From a checkpoint of a small transformer trained on Wikipedia.
Architecture: rotary positions, untied embeddings.
Each number is 128 + 32 x the weight over its row's rms, rounded and kept within 0 to 255. Layers, rows and columns count from 0. Numbers have three digits each. The size before them is the row's rms in percent of the matrix's.

# down: layer 4 MLP down (transposed), 896x224, rms 0.101, rows 597-656, columns 0-111
# up: layer 4 MLP up, 896x224, rms 0.107, rows 598-657, columns 0-111
down597 098:099102092162057134075092137176087112142177164151148126161169210126105186113150143144148122068163127160130119141172167126069102178149095144156115116186131108100049093121091151096139129114133110164064158104130078099077101087126107125146089131193159132126120119096166055148129103077151129141106098173161086050122124174180129108125144138153
up598 105:103112021086091088115137168152091148092137101120165095124139164195118074144103140129084117130060132137099114122132194120124162142153118117200072138132132102140192136097086110173158109105115128127160095109112063122163100106184110093177116124124107114170072160142128093114185071108136144118128121107106117143205145108154165124162162117127
down598 106:115129095070109068157101120169087101181107164068177171043148118092117109106150133151125090140114153081139185076105086135150105153140159149189141161167089180135092125138118145235130099169088095173185080161161047111168127120161115111153148153155097131142180107128123133086136165094103145113181151098160171083143161123164097081127162160151
up599 089:196117146133150155113091071073113127134104116146093122126121133117112126072115189097183157150174131171082140132121134181124154196111165153062140147135088142115126121110126139097102133105146173172163106122098147138115114081156143094098073092140141134179085134151152101135129125166163130071144104105137085120147126111124142112141151131167
down599 092:061082128156115113093148140118139092150152149103138165125138129145094136138141071145059107071110147091162132166112100105117089087135114063153105142131107106171140182159116106161105104176102106111090157101132084114127152144106124140184204178124063145113137140094085132118114140138132130122093142142145189197098105153112133116116120166108
up600 097:176165107066134123093153124085116182092137141166086090103109105087094110134081127091075164146109130120134182120061111105092151084170145091090147148152130138131157105166117146117106124106127154095138162114105100107151091139168128121176118127060162121060096138140133073087080166173124094096137125102193093099209156085132103033102093131196
down600 096:167125097115134103176066153148097130101119168108127150071116119090159122135116108155131120146117126152108159155123117165070134109181118130135120160163113144166098107169099135104095125164108115141147140115105118088086151060099180115129154118123141186146055116161116081138161162106115154197097147111144123051099152135133182129092139120136
up601 100:100176115070117096069145104151148091134080127100154134137100146081124182170170119120124161125065156100158156113154135098087134086162145138161156150166165137119147125096076125130134101125128157087155099138148049104183163105166092149150140112134110099060151101141164158063170127139119082145097140104138130084107114134095112059147127144108
down601 101:176095122104134152082151071101165126139131144153147104154155160165208057194130169146131116090160122118122137173073124136104136119142095138101062104148143115103101107105110122131129144152084084131160073140182187145072174075075176135184182097152081139135124134132182133082143126144180154083128153183119146175176137145147124160071129127136
up602 113:120165162135136095101172125069139167120113146210130105101182104138153115146106143166051196105128115131090112162130106088157151138152169201144073164119146140158144163127118135103140127220192135119085095111098130083136175157153101151148107088113074133122109165098117095094100124120119158134136103128177158188180057092115161161120166142123
down602 108:104141197101157124138087117127118105104084129037118131111097131135114098141185152162173089178142101122139131144152185065120080164105116121131084142143085138123124141095089170126133075182163120151073107148148175143125101112099123161106127105090107168130139111179120152120148137151149128179087160157124113131112108165188128136139147035100
up603 109:094117123172151167152095124101077155097142079117167087084143114080120118181114161110124124086065157114125173130091144085132076089105109113124161112128140132139149160123149142129080129177148158177103110152143097128161234130074197121169123069102097091126166122153117087115182164161152119157136119160112145137137116136181107124131139099105
down603 105:107108126090091126155107200146147131133189133204140144132111122173163108058084102157065199145138106129104122117084119148095172155146152077029113145121133097145073100157106123132139126087095062066137176164132127108153118175113118122097156112139116114145134169072100091122140104100090124075100145195096153147177173093130159118110095136144
up604 097:107117135124148140134112116104146087152132109201109055037169146160107118151141108108121190123075125141171141113097118143177137156080084161139085092111149126163113139112103143135126158100203176177132154057094122132090105075126072168146131115080080142125128203125149126139156137137122122120108099094162057127169187101116111139197157166125
down604 096:152127075159140102162156119135194097178128163163143111154146145114106078161100100128104095120143174220163159115101145164142117101126099116132165093138131138134111123143061188169081141078144155110109156119122082164098106133108109121142170111139149152142164115086116164117130118102153152157149174165138138112050097129128144177114156174092
up605 096:147185149116129137086145112112121097146156118099117124109086089123086106135108098081105103119123125050139140091162073078099062107154206083174104072190153174142132137102100201133119187107089124107129078197109129153105113143127163116096129103182123091165108132108101121116090127172038104139175115149115147113136158111147123075109084126109
down605 098:166110076097116081178154103148149131089133142162121152146182129112141117202122111129099153081124128136107063181084130182141177112095107159068092129092154128133124111104150170105138117156133115138170131118175116137159088164163131155209157150128151169101150140104166233032177112145197166135163147185120153073089112150118137082117134119130
up606 100:101137134140144128127120182122083157063108067109125120171170123133125148182146092171112139147182156144169097106139195113119090122157158179149086064153128149151107118154146103120126161114146106090108085121190111121093153070096089106127101097094106110210128080056124097112069134128149151123113074089166161099113080098115127136166150108111
down606 101:165067117188092119158109092098069103113167167169146166128139112171131152146130145107165114101140139107146167182158107122122122158150165122139132170085145178133113113149157127107111164156063144118130085141144106144127135129167126077071160131189129062054079090216117131130104119143151171118123143148144148143099178080090161112111160145122
up607 102:140177177163143135075065094117164089132098118129163203158107099152153120138110142062119250137147153101214088179101092101109105147054104113124153077147147116139123118094124080094129122161106075116118138127092090181074180152108108064195109081111130125070107101112144164113170152130078126111146120139142139156155092099101066100137077137121
down607 099:109161110142093141106138137143101060101096185173120147170074082170158107179109106151135046160126043133143161125139138139126147198109086178147144107170155128150085129137113120106086122156107140139065101164100166192087117129118186122108206143173194143109117145194107082144076121185124092170075083083136101138194154159122097145149126120147
up608 107:106114093101095085079179120091104181102161159087149146101182114199138056136100156111168170147120121142055080141112117158125087129127120096132131131174116135087126125175124098112118170135124095119091097200161182082094109135093101120149088117153116131121177172146159099136169137108154094173148150109151122169136083126140079186155168107094
down608 105:145104131187091169124134147086133139132202090137143093131131155152133161085137116163123117135121075086136162128183157164187133102134147114096088146078114166120109122119132089177153145107120111200159164156103132108124153139126197116175066153171149068124101145146150175068116174131128094088126159134088112077134133141072156094158128171122
up609 097:140167112160130087133168090117123177072117088171126147122143129134120078158157155141119137117154085167127095137099059150088076125151181116124157156188076138168138135106157150167111069175084167101100124178119098158125160099155062117127118040123084100143106107068144109136195085143141147142161116122171098104132183129121130155100101131181
down609 102:087043136126138098117161139122151106164131146085120153074144217141185162126125154122110097122091167144096139083062188087154116061103097120179128142092148158145137121130135129107150175148199133111065171221179131109160129102130103170136212127127070178172102132073124142104132133131141163095087112099065141195142088127110128135164095157170
up610 111:105187071171094100131117110130127153119081055128139143065190106138103116102140075180111132088176140145155156159135113117161043172094096121154098149181170114153129140098143111072066154184131106071153114100121105194082112127122111183156106128130159085110108157077121105102168159142129102156117147126158108078147172134115109117190134095152
down610 108:129145144122130203155097126134163131125134126125146148097114104142148082136145180148153122094070093099145091103113127111127155105124156132121120172145118166100161140146146097119094137162127120133109130092136075030160103129118136108068121159135132122113091157083102135094166062150124117083098095084123140130149071132167073073146102170130
up611 111:143188086131124093122139151118099109111132133161205176116195078142113103155138130174068075096135146175138122114089066151135062134082098133119098177163125120116144126152108130124112140132194061103108053144112125110083169122166161122177059088169121143160135104148146134130126101094097143083116063144138161121198108113089149177087107095174
down611 118:115109108082113108158110155130138149072081141100135126169130160176177170127195121094132076115167134139160156120145099162103147114151152102153084143162165138148145068157102162098096121128058195148129118086105135126136079122142131123089116147097169111130095096105146096140149156169194133188146142118183104118141108120186079143149152102052
up612 113:103113123067122170107098157153126192061112155058174140166125106167074132122144121174094107158097144120074166140126139090099090125082127153127120136108110178172125135174125184088111155105186131159126196057087118087084096107136155130100115080103152097127054122142076160031170121100101141173162174121099108174085140109125101101142120196139
down612 109:159176096084140131165122186118077152158121160102153138089155163136100105169128184124158145176156125127160161143101097044150090132116111122143141123132091136144126159090099140094093122113174075138103120114118185112089105141145129122137085126204147161163152121155100184113119142159165146131149184077115101134106139126130135153154104097155
up613 089:096172097120118097170159152138066174059096134192098129152130105165101126151132110137111094167162089136124146112074053142132096080126164129154145120098078129106170144114082081117108080111089125110108079107141148100159123135115153157051130121163124106103127073119166104107164073101101085102104158131111162100100147143118150112150092115138
down613 094:154094120099075133116091138105136110136097133127197094100119133091131146187103112112129091116141126132086141143104111097116146123118116129188129111107088162167098151074174181184137166112101126124126117154121191107102120152186161141140200108132133138059134122154061177101076102111194152096137131135190109120082146185171134105144158115135
up614 117:129131168144142080088077187142107160078121096065134091168174142100115185096148121171086161116080114190089117086144136122166141093125083101137117133181157144136144125151171141147114083112160123084174123090099202182179146112086092099089076142128150117154085084135150080084127069126134123130112035120097122150095093080151141079170092158134
down614 117:123115178157154085182135156084131140113114084128054170127122077148135052136139141167077083076131135126080170198182116100103047149119133141127129134158108138080119104155116148080095117156202126171134112140078140097086195157066103134143207119141122136129085111155125093185087135122103088181146194146086121180141130166174132127153149111072
up615 106:163163113069146071116174090081083174063153099088130116130122130118062156111089138136112134106149142126116067128072107167087097122141152137162155118153112090087109167175130112093145144093163106108141130154138055176131113179032130130141106000096148108133148164130134117115162180132151130136096118126157116115156154142157181055133121089134
down615 104:141116077117127139076096121104151111090109124090170124127132112120134171166166214229096085120085172150141109109077183151081071180129082151118186114133132110086092137118127146156157117041139143148106112180101166151107116072121145111089073102153169046134153164150163120122118175139091149128102155099099107074118155149141150119117102074090
up616 094:157126129121100092110127140162051149082167050172123128121122120163082079114140151132150119163166181152189168179175160199119135136154123100214155111130140116121158097136120102104090040142096142143137143068141168188133109167128096113094114109143116112210090115162102133110158138138135159081144139123151146093115104106130114100117102145167
down616 093:122145116123160140065098134116140129101160138129201137104150174141118189125131145132128133134117151121114082168104110095136180131158111168048117147056162144156148154079096123185157110112127114066103128120120065129096175066116123174162090090092062158147111100156109115134132094096144096118099120153211101141185098113156139146137138069135
up617 097:086084182181107166161142153120053140095101086089142075154100085114116106091163099172093092101106117138039128106146137179114131115150114085168144052081110119143183169096179151166102079109135093089112140125099115128155104143088132138076109076149190128176057133094104122093114140185126100116085134113082126141181105113151195110163166172134
down617 098:145136128115114088219133136086176116132164049137100191078131111070155115134136130106146158135149164194111127073194181126191180154129110155127082138106119078122089075107078108086112104143076107084191118099103124155136097074131100094165107142161153085152156110116104103091154160106148164133080172150125113115082118090152160142123174162096
up618 098:099183105137096085121102142132133137102162142147176157104158128120104184137106139163057127158129170089107162145099062137117128102121131155117053175144167140180112124152139077144094190141167131090115142081098171118095115079129175090137136130148054092162073106093093098118163147117116178125109153102136109191117145071145135169155061106134
down618 099:133154091124144110192098132120134116119108105147108122078164149138173119150125114139132054191086147171082152126121118137128076115134096121085156098063127149076191147130137117177063131118088083157169109081113111158149127110109100155080119120092187161147142167172123111221141107110151145152122164101108097134156106110148068153139150094118
up619 100:162136113109087077138109141151097133139116086126176110165089110137113088080117077152126128156100134069135158154182118085186139063082109160113118122165098157157128148122093155148093177153146167151096138067105133152141141142147115120134139153085111066130144145137147156092191196101136115121066118053163125105113125134112135114166134133130
down619 101:126098162085173113149129115105135138124103168140092131073118110139148078148074179171189143111093091198108126075131166115056145145144131088101148201066118151140086073093123126084107059121134102147138195132118070096113103048067108087147110107058119122164189150082122057151149111126109114076134091137093119129081152112076150111100144086079
up620 096:150136097175133180069126076085155161116178158133117153121195089118124127114109097154149092081161118137103176173132164122143114133132128157119162157207129192125072218096183152138129136111133126095168145158136144112060134147091156103137099086103077124078124134183099107098167136197096170125132154113143079097163105150138152074143106103187
down620 094:147120123145136081134189105166088135125108109096108077161089084107095123220108161148174106101080159139145133151145055165150108125085158164059136150075093162082106105150126102105113164140073116091145093109160115186108130159128090139179130159153120189090172085105161119121058134100126146097131123148127153103142142155123089123114191175164
up621 099:149123102184126122119075127165160102105161125166112119091150187155112145134136128149121105146149109141180152222066098178133123120089105156143113136135122166163160153158141041108112143124154096128169130108053057156133195120177141110108116098129074143093108115173066036130124092105134126097100082142095165116189100099127146156130183131129
down621 101:092139106099084143144165164124149169118059179126097160081168156103150116112086179142108178095106139110052064077170114121148088119138085064147126165148145170120075139060118073170152124123122127124108085131155127079109121160107132175183150158103141119146144218112126182052136159162161164094184138154152152154123144142146199129118143124161
up622 095:058167098120116077103107110105144133081113109120165158127137149113072162116130103109143134146095127076159136185110144125166136168107072114113094113148122128121121166169147130162138129170117120074130093097148142159175123147136126132130121126133134075109126112152173155082156207172093140143129121239156137098106147134100164106147101054089
down622 098:148086116127177136142152082196137190174155123120092098122134097072104132081136127102135116087171120157144145113077168149144160151147156138111148142176101185104157024178112140147139148168147122093093063142143102122149127157125099132142135128194090118141134140072122121189100096115144132117106187072174128125186106145135160072129172161168
up623 106:059151183138111098130082154102131138109156088141117160079149147138119111100117111095026122076123207125133158092112089118056131094119142028144146097153179138117116128130103096118100137150140079087099076097151145116159126184125160147150139106148070149157101132176132107138156143150112165097072125113118104185165089082156155097154142097128
down623 103:135116104159149155103152135141118123168169107115142126163057085164139118136150134063160076157073114097134180151169175069146102138183149137119147156136085102115073132120172174094102094103090176092101082157103149170077159121130143096103147151053121124055137056160115165189138123147135081181110134134122097064130064109099102115130082068113
up624 092:100195160127162120121115135101118106094120153121148108127149062165138107083113152070092136190157121140109107134163100146165149108167147154136117143137148163127152148142096099138120109126209128103145138110100126113160163105099180078092121087131114124167110133091125161131113184099159147175118155189201163128138073131086127143140083175089
down624 093:116141124067149098098104189180141096139109094108130107111131117137067069182141158179109069115103079124097129112099129161146089154112156091157155124062106086131153181140138128153132132132150166176076099116105127154117088143078133155146124137121170066103166142101153203092108080105075126046128055080066124081169114141127082123123121181103
up625 016:067164173089156056050157144130088156077136070174120122079146104144093138158186100134116132118118191115114134148150103113091104085082112076146134114109145141122173161095116149102075138159152121136202108100122083179101106124113159149154080097099101096132106157134144139123151142163132112120114155120107104133151096072155143113136097133151
down625 012:135132130126107163114173182194102159153067145156096086145118177159188120099099115137105133090163097101089099123139182130094148118184105059128153066119068148150153103120112113135139094170156129162141162181166100127115170106142141164117179148090141144101184129049107148170119133114151196157128099188157112158122122114085084142091208118161
up626 107:097107156108070111122108180155146179142124122068173121125152136109131098122162086131148134126151137142148044157142105126170103131088158144111070126083100118114164110097143127126084121161081149114090049120121161140084086117081155157102084109089160077146123128150185168121125161125120110132104150107128140154106095109116168126145139156157
down626 107:150108097162132129133122162085086124136164102155150158125188090142145165105076109089090176090100132119136128138130147161092102127129090118155176154137097115136092119129126140133128152127161121169150146093146169091118151141176137146041113117152074105110088098130124146176083133175149098114136124147123153159094212083125124152136061189104
up627 084:156123099131062121090121067085093087186122125171115123187093158145121037100131150117135156161088148177152124128100136103131130120089118103143121165143132126161105119131104160066083117105099109125165079164097164154139082081089144125098116082176099134116133132184189127111070148175100128164135161112085151162111153152095154106138182098100
down627 089:110147132160144129110142116117134105096196130124138098126131112119088102163100169153126081053087117110165135068148187124165164122167101122158108112095146118149107142172108106195152154139158101120118188117133098107125135154081121146160167116078205139222147103117130101107096127123163157115069155127149137167097088123159115130149086169125
up628 092:115135158147186072065132123158065123086143137198094131144179151129136100173192119175102103063109154132153159116059125148145129128131140151130092091104155102107168194094103082156119132127133156165128143105119134162179130158166077151174147132123103101091084132171099157114150098161038151124102175173111164119231127110146118118144088116158
down628 094:178111141105082204155121088115113102162135120140109087136135133132105101164060148155120116155168098193122159162188173132118175137132095084149138104161103092150119141174111130130130142112129147130070155175166186085106135129099102125137198108145115140164122106164119070133055163171112113115079148111107153134115120191150132167157079096084
up629 093:116156134091070141134162107126104111116091127163152157205145163134145127125146103132121125094094152128109132174152123062098151089107085115118111098151121204169144155145123130160162146209187099140141134156106140132171127088127128095129110138098075075106119122135112092076088177109121114150106194157156135114156117141131141163142148127081
down629 095:166085098131181157119158093086066172132100137100115171076173165154102126165114148173177136138143162154124179122126142121108113145157167120134141081156114088125138124146117075145143102099159114211131135093154122143089165113098133129097171091113136162206115175108153143195203152102150102158118067111132047161091089104131121148088126150081
up630 098:115150114168084143144125069092190151133106090136115145098126109124104155124187042118129109129092134149095125135143128091137075162125090058094154096135090202152159177124164149094122145103153124121111139112133123154111152116109117120078119131127098056118067093093143158117200146139095117152175075186087134086101160141255137087151088096139
down630 098:154134122049129159115145142177121083141144207130150132084123077159129119123081125180168107113122072114126114156100156145155105107103116129097114166115140130150074165140146103116088135145130139132133063154117156126089107078140112122208146151120083193113095115198093050179106134108143123098130175139081120152134120093091112141150141121165
up631 102:161171062105128163146172114096143172131167110085190169129092113107094099096198155135116091127078188139120182112125096087111066131105087166164129087169211125129178118148139146134050099133111109154209195131148086133110079095115141114140092047150067100116149104136136130133097091060115132102173154069164136126143129159147112083122130112175
down631 106:168152157113206099155149193136140076192133146185112124125154100187082180152064135125186142141146108147101198116145177174122187173156144190174102148159112085156132121127128089086165078089183128170133128152091157100082153151135158145137105090143099128111136077103114117098110142128130117096097098125099129087162141142151119132069127058107
up632 096:176115195152117075125174150141100139109155155146141156144150156104139097082165092117141155147137117115137099135139081158104148142166160129074102109090084183118141161073156132083105153130122105105168087056117159159126136128124190069127119154059055083137059134166187187138167120144137136152126119143097118093150131126126103066185103127110
down632 095:109153119167110095109139186079085135130079127067097092124075079116094127142135106122135108109151102137201137156127140182120077105140123109049085130141090163151110134168126146076073151053115128124091193147155118147177161111215147152162113112121161157164089150133143120133125092209165142079122086124102123127133095133158112116154134117119
up633 096:112066076101105089152176147101080123075144081151142132147154164146158091123164168132148127176154100081149133095113156124160088127105102129179096111129165084131115149180101094151109134138168131104125116102124206160080159172158119139094130126111138133118150119123168113132120139051133175169080097133107128139099070080139130200128114141065
down633 101:137125132163140125129127135139135062122118137081143147110110127144136127095127062090147153043088110124138095152144127206161136113164165106114117140134163205127079092158135174161058111129128156151156151122162063127100134095097121119125181188132144117137108132166132150109063125147176117113185134131148104161158195135075123066078092181142
up634 105:132159132111076119127189083164163133138121098121171104129096146109131080060090082100137116168120173107183092135169168136120088159077163159200099092131188139084117142139134124137089100104121196140130129140113101078108186140113160098078105116127178110124173188119190153098072115110149154129147168079154117085090136097127123120162089103139
down634 105:119051090135144034082142131077151162125158154092105173100157125159167104137162131136152160084173149103072148141096164163058166074106109080130173180124098129119121123114127115185163142094146094171162175167132121119172093122116134204094148147165188109113128098095137140122131130147128182098099094128119115161063116087155147159184139147126
up635 117:104120172118102158167113093167096129086119136166155144176170078147124096143101129114124158159131115151091125140090161137088134139147117130123171128180165161160144185038165170092055161163082131118117161108098095132157194106161100076119118014126093103120104096149100122095111126110142092075118162149059144196118157131155120138157154185189
down635 107:051096103149128151137094124100148127126152125094087148107099147063149181114181145110142131113134141121130166115117132106159120140079097154067111181096160166158086107121104102187078125156154126178114146147130127117083119093206177129169145181141134113135107140144114096083122076144140144114143094108165025179095149150139079147176116163056
up636 103:149125118129051105095144130143079130099122127134164122074174117144132130138067045124113159151091103140106140120140131084129104111128115116103085079135189085144168188086128119187102196185099130135133143153158152145113161165097092159119141126094125127086183166123151090143116074132099086157118093129119115155155108112145150133178144095141
down636 105:140128178107111119113106159136147162076140133097156145104160074105107123127111125151111115162143138147126170142147151133186122112170098217117172141102149155110090117110156109109171157126133182103130143150161128139108116116088132132149213115093077102086145192136150131255107097101076159160145135138152083135183203146075172086164094125114
up637 084:132139148071160145097132121113150092134059157115134031109119122089097111153168108114142125133083100121076094108090077114125132136111116142128113128148189175183128179137087093194131177100133104136103109181096066099120123113126111188185115134107128146093111174187120085135128159112111041116144090098167097051180110112170152134120084102166
down637 085:162127117128123119200123121092090147098184137210154180072155126184113178091096119121132122124130160095178111178107127150118195091100138057130160147122112088118155116145188101121108115169177193101129142087121181139111166121141099105103123144166060122150119137150174178162123139116196229164135093161130119140063134133147120121146141090144
up638 104:225163159162140096097168134114170130096142109092131115114144152148127162145077089127155151154072138121128132123134117132107103139122111130171112123141127117152149153177085113076107121142177127109120136114149114156145129150085095106176109090086126125121105090135160158136125122132153179115168098096160169194150126089129155146119096175131
down638 104:080177068118128153120116141120151077129148113105074124099161132193097143161086168179100158136125126144131139165191213157122114076055130095157086181104115118157120113137108116135141156108167124120127142118120121118083120089160133152119132082188125194145154156118114129152131127129124106054160149163067102095133131072148077184108089085140
up639 102:152150121134165094072114171142145109153153138126174172079121099158117124175082138136119163126139105116159075116152082135115087091102148151090130136139104139156167138133134112105065164139141181142098107084107167144098144156149139093096109110157112135098201165109153081069099145090104118080132060076134105093148092121109146139119121169130
down639 100:128126109161104132159182115155173101189135131121135116201086143115103147137167078186138155113108137131098116133104128151149165140163116136150156100085144143163067131085133172144144125095154105145137162177141128118116157092101144131137157149127146113126148155170120136116131131128112129196115137219111204201126178183137091131091115142118
up640 099:101122145086111139080103082128105113137155104151130125045207109152145098122096101151152109077148135176128105230133191154111118133123105104124197122147145189171164148151135125136120104078170140159110096147108169093187112111175131166141081145113152134119155184176105169094204151159128115079107125181171114170125142131203135144134096140134
down640 098:143180125091095075158211134143225155091121186126142176133124088113141133122090098108131088115165119142100154089125122125149108090143167186090127088120117158158108162190102089160131114142088110174121135138197118128136141071160102150107122153141119091093174084070156130123174140153164132131160132122107156117047167103088085108106200118174
up641 103:111139128121133080142146129127126190123097095098177134150126134126103094081087109112102127093185157098156092177128126124105072112114142159106139155107132100147086111105153107113050136162104132124109110109164072189090135117110170107125111138104151128095155181127120179071091201148135135068127171024161119132129094091107124134134146160202
down641 102:125112150065111083164137118116160106100102101113166156133162140088095139141140094156102071107102106157068157103116104128142171135117093143087141126165138140184102127114113096174215162124182174041159100169175126083105112115141083152099143127118135214163111102150142084085111160127138172148136110079118170172149115180154119027124143131068
up642 090:132156126116139172153116127135169169143096096185104102079133075143102112103139130176148118206075140166103100113169115071074137169109191154124133130209153117127127158053126155185120058140130071068157118122083126107091145169096113125145116130114120129134165156117151132114135113149104093153176081061108049143141144162176061099143108078160
down642 092:171134115175139040058178123160149103131149148099132153147144193108216142103085135125101145089106147122147116126104124145187191161119149110113121145092155142108097122151099112137119144152128168122118123138164195142106138103124117150123199121140197133068148139132083140188172146108170151144145171125147118106068154081172129138122110113117
up643 094:056120149112158138101149069167076162108092097128104166138183106155097078093117107120154077111146126102140189150097186124124106156160092117147168145172143163146093133058122141111095122159105078101176086130159107090128144101121146168111115136106130105074090109155160158088159130187153119137162161168086096101138129136121093101092171150154
down643 099:125100095156068135090188128126197120096162191084184160137163151114166106144161161141147110126112111129162111123213069099113095113103109177115072084135086120046185145085134170092137110055088152157157106122110158098114159118122156116105159104172149169145124085129106097110103120074129103146074085106193154156084129103158157135141091163113
up644 128:131130107096117111125128102136111106103190078109080115133144118122055155130150129137122189122160202133164049195155156148165134084083115130148122130104129146114102106102091104091112130154138039098130123096065143137094176101095138150128147070097100080095157113143168147121123173182137168077177119097138163158116125117124148131178110163111
down644 106:138158136134074141101120149093114124063134072117101080116135131156075111102120106095133162107132148148096117129130134142121118120103111103147105143116156148130156157122146146099107102111141122130143123142146161173119097131081148135123255079114085102106114125137162140215135128168093117113116111114175144131140137136118143110172116157111
up645 099:112119134111120156088111133149074132134128131162122137079158147138144091147155164182147147177083143117126100138122133154154128065069171118107109118124151138139164148055194122108130057199150182119131097079150107168173141087157137119149132118080074133159152095182150162106173117136021081154095077058173085101104149146124178095139137151157
down645 098:143135097124047119103133130165129083133145120119146153050137162089120142121141161099136067020136111133086122137116108109136096124150105066171127091167131125128121148135137143154106131080129139147101103113174088149129176120133095220130158084112122084136103129131097134108122122185161145123111167096183174157134143186138132156152155152094
up646 084:126120168169137160102134122098104120125022089116127136163112124083126137152134107150114115100074126112115101090062080092113135110118199100133135104132133146132100104130146146114140165133147132181088102145094114136153083125130129124131126153109161146113141112102130195118090129092089104147087099064151132152203206073138123095194117123106
down646 089:117155170136126082118091075175170137057160146058112109127100059139143084098126131134107136065128127131145195125181126114186090094189124149137101163193197134108121149151132139136109149090199129144076126095136096178114196163141103083126153181159124095125152089098119098158114137116158102116128146139131167113048096137109149148131131131134
up647 105:133147118033075126061163186130087149064160130126113155137128184135105105112067152147132114123093133091155096166148162085125137135117153098088109110120113137140092083130143189136118135087193132134117116163089107132089133151176157138137086105139128112135108147134083136128176080136132055124094126120102082137137063135123183102162136103115
down647 102:114106138111171091198087114147168088173151123198161109102169102101113129089135103141097099145114084111097111088118170166110121118125131145130151105107163101143104173046133104124169127157145137117123151139144093082130136092160119137080071117132100131128138104123166164120138113077158081133137110105121086134103094064135166061150108116112
up648 086:156140127079126113135164079135100174136138131142191171144146123169101120128114072098142145170077154140076102182192151124099138089129137115113149152167102131130157121104120161127101073173126126117166132139084145147069133108114160109118126130134092126077103138090182134100154119085126179126109073122107127060138150170122148138129127107072
down648 090:139185141130180144164119099187186153120148140109130152068114125098140131101107106102119137140144107153100113100127162087077067170115129115182171093176157130140072180114089114092177144138131088107084103101074100089141187146113118133134255047078186130089134177101139163141122111104133168156125097130117102093096103143240092149131149146143
up649 097:143108115124097116119123124143119142096114129186106090110114135106064094067205143076141121168136112114082090184131083188141128106133096161163088153124142108086141119090121136170113114182110144176142076116135121200128107121181091188098110111102116119172083114133107167106149110138117120114101075135093110094088113108148076184092124184213
down649 100:134071140187114179142158108100128108102142150162166168158110141143133189068107097111192107137078100137136088160143097136136196160134122156139179073121095173182100091119098129118140092139099152135124134132131162131137138172092126124109218094113152130123084103171099137165107179115147136090166098137067150148136130130092114127139165118104
up650 096:134177119162175148090099192112112180139140147126148091125161081176117125087160136165117092138159137137076170125055065065118087112106123144111110106120182086153126166070109085132128157097123099080114160149139101093140137186135149199177127108139099137129123129147096165124083139168043073114136143065083137195138135140098103166139142121156
down650 097:139155146148083139201118101179125077053163097171108154127126168158121135132135119126078126138144149182103070148128121129050126157102148170200137099109163133157076142115091141120160149139080154131133141125155164094109100100125107150123146151142115141133118170061199103107162094092156099105176082168189126108082094188116100079093165165157
up651 100:076171178137097076134134118193147136096123122134125103125129135139100081112102149078118154081075108089131094109138152154183093048109113076134115039178116139146113144115111090184114181080136134179123132127167143172110146171114127129073114138119101092086176130143115128135129120144098149142183195124089194122150109091159152160119139176141
down651 095:131146105117061111139115187136181140152143159090155113126140205075098155098116097170062119107088057104086132170113166129128121148077130077177154179117131141114124140116136166174130052150110155150061176170109116156109179148078126091121101106106165119099129115101110154208168162117174126076176113096149115140129109138111126095111128122152
up652 088:110168120101143141098194139035100162148115092160153194137137073123127061105110094127145095162205129082105134112143151132137118081070146112096111062133129102089105142159173102101111133163096116078087144145133126093137145205144187089153132099146126140098120129113149129117106217148147126160146134135168154174074162139109111070149120069171
down652 093:145146057143101174164181149140140119092101168094160129121119157122122151138134150117152150052177112158083143153120116153114159118137125046122122149099140141170136145123132127115110075125100157176141147108074154115152081079102090113104230134134177108080108162117157097134088201115173063127156130149131116097113185147104157121150132148129
up653 117:110132099087122096087138099130114157155098132160108127101121139119133186199125134094171163117073158103148162183192127205073152160143142135118077157095110102101147148127153182125059076173138138158203064121108137108120144133187086162140110089105137121165142154130183151125157158162054174135110162139173079087090102133130171111226140118121
down653 114:152103116072169114068166129157141120141146169182117115087171137134129160148108138117098106086138135104161088129166099122155085137131200120171110154118169197086091116153077096084093186162135113154178097138117131142153154166069106137118047140127159166161177110124128171098133129131114134111115086123125139158131113113122110150108101126129
up654 118:118173074150098157087159098122155147092100135208194130116132093131070125120154103150156188116078164105123131110144124130147088105082116108170105132137174086138175126132100176103116128166113141153139164162080130145114164141164148130117077105142129062082129141113186106134126107117098154176140103166127139086117105114153152139183161106077
down654 113:148106154128089171105187154065173138131088095086078121117107103191137084133088125174127073132157104141126096092197067154167162175129184151112124105123139154075124127137168091137084103152133093112157064090154142119142143159106102118085099186084114143106195098158185141168184115130074122092151099082160108127158147127115171108182160100226
up655 105:138139053184099168110144126069089166121039057166089099146146124100114144107171123157089115165120174153122164064132173113149134132079071148120112142087137136116139128175145102158102169176165108155126087053138128201144075112164124141185116106108088106084168092168120146102112157104110113120120137095220107163139090124092117132153098084116
down655 105:083098142118127106125141143175210096125180122179094140108148159188207126106081109100181132122124097116118103119160095140138146096153170106192197130154168147191107135118148075100157149173100110063135146143075185083111185184125118124111144128127134088152106151167112113094188068123166096127162118110151076107101121163107170089151126117152
up656 093:148147116111092162099087133131157051107104100217131115141163171149142115146140124117102129116069120085108150140160128123128135135109168118109113137112163130157097104087140145134116104151178103112124151123092167105139058114129161148122132159123069120088165132142173169088109147126117126130108143127206075146131167120140168109187150145105
down656 094:118139131135159088111115156117136110155134138093051118124139161124171100050123138183121135134192187150115141066123107125146077082153094141156152148123164101162089114156146143200118124094137172148077140139144138173149115146128057174132195175113073119147075155123077116125125144156167085171182153145104118162119088130106146149101109129160
up657 075:087187136116097111112129180132137167119109100134100112080106059117096056058083162104115122173158136144166166144094152164166160126125172096115154149093144115113147199133140155138084093112161134117131197146081040159140112150137113143130108136116114056105138168151128166124177121162145166165111142145126128165124131093155078141112093152117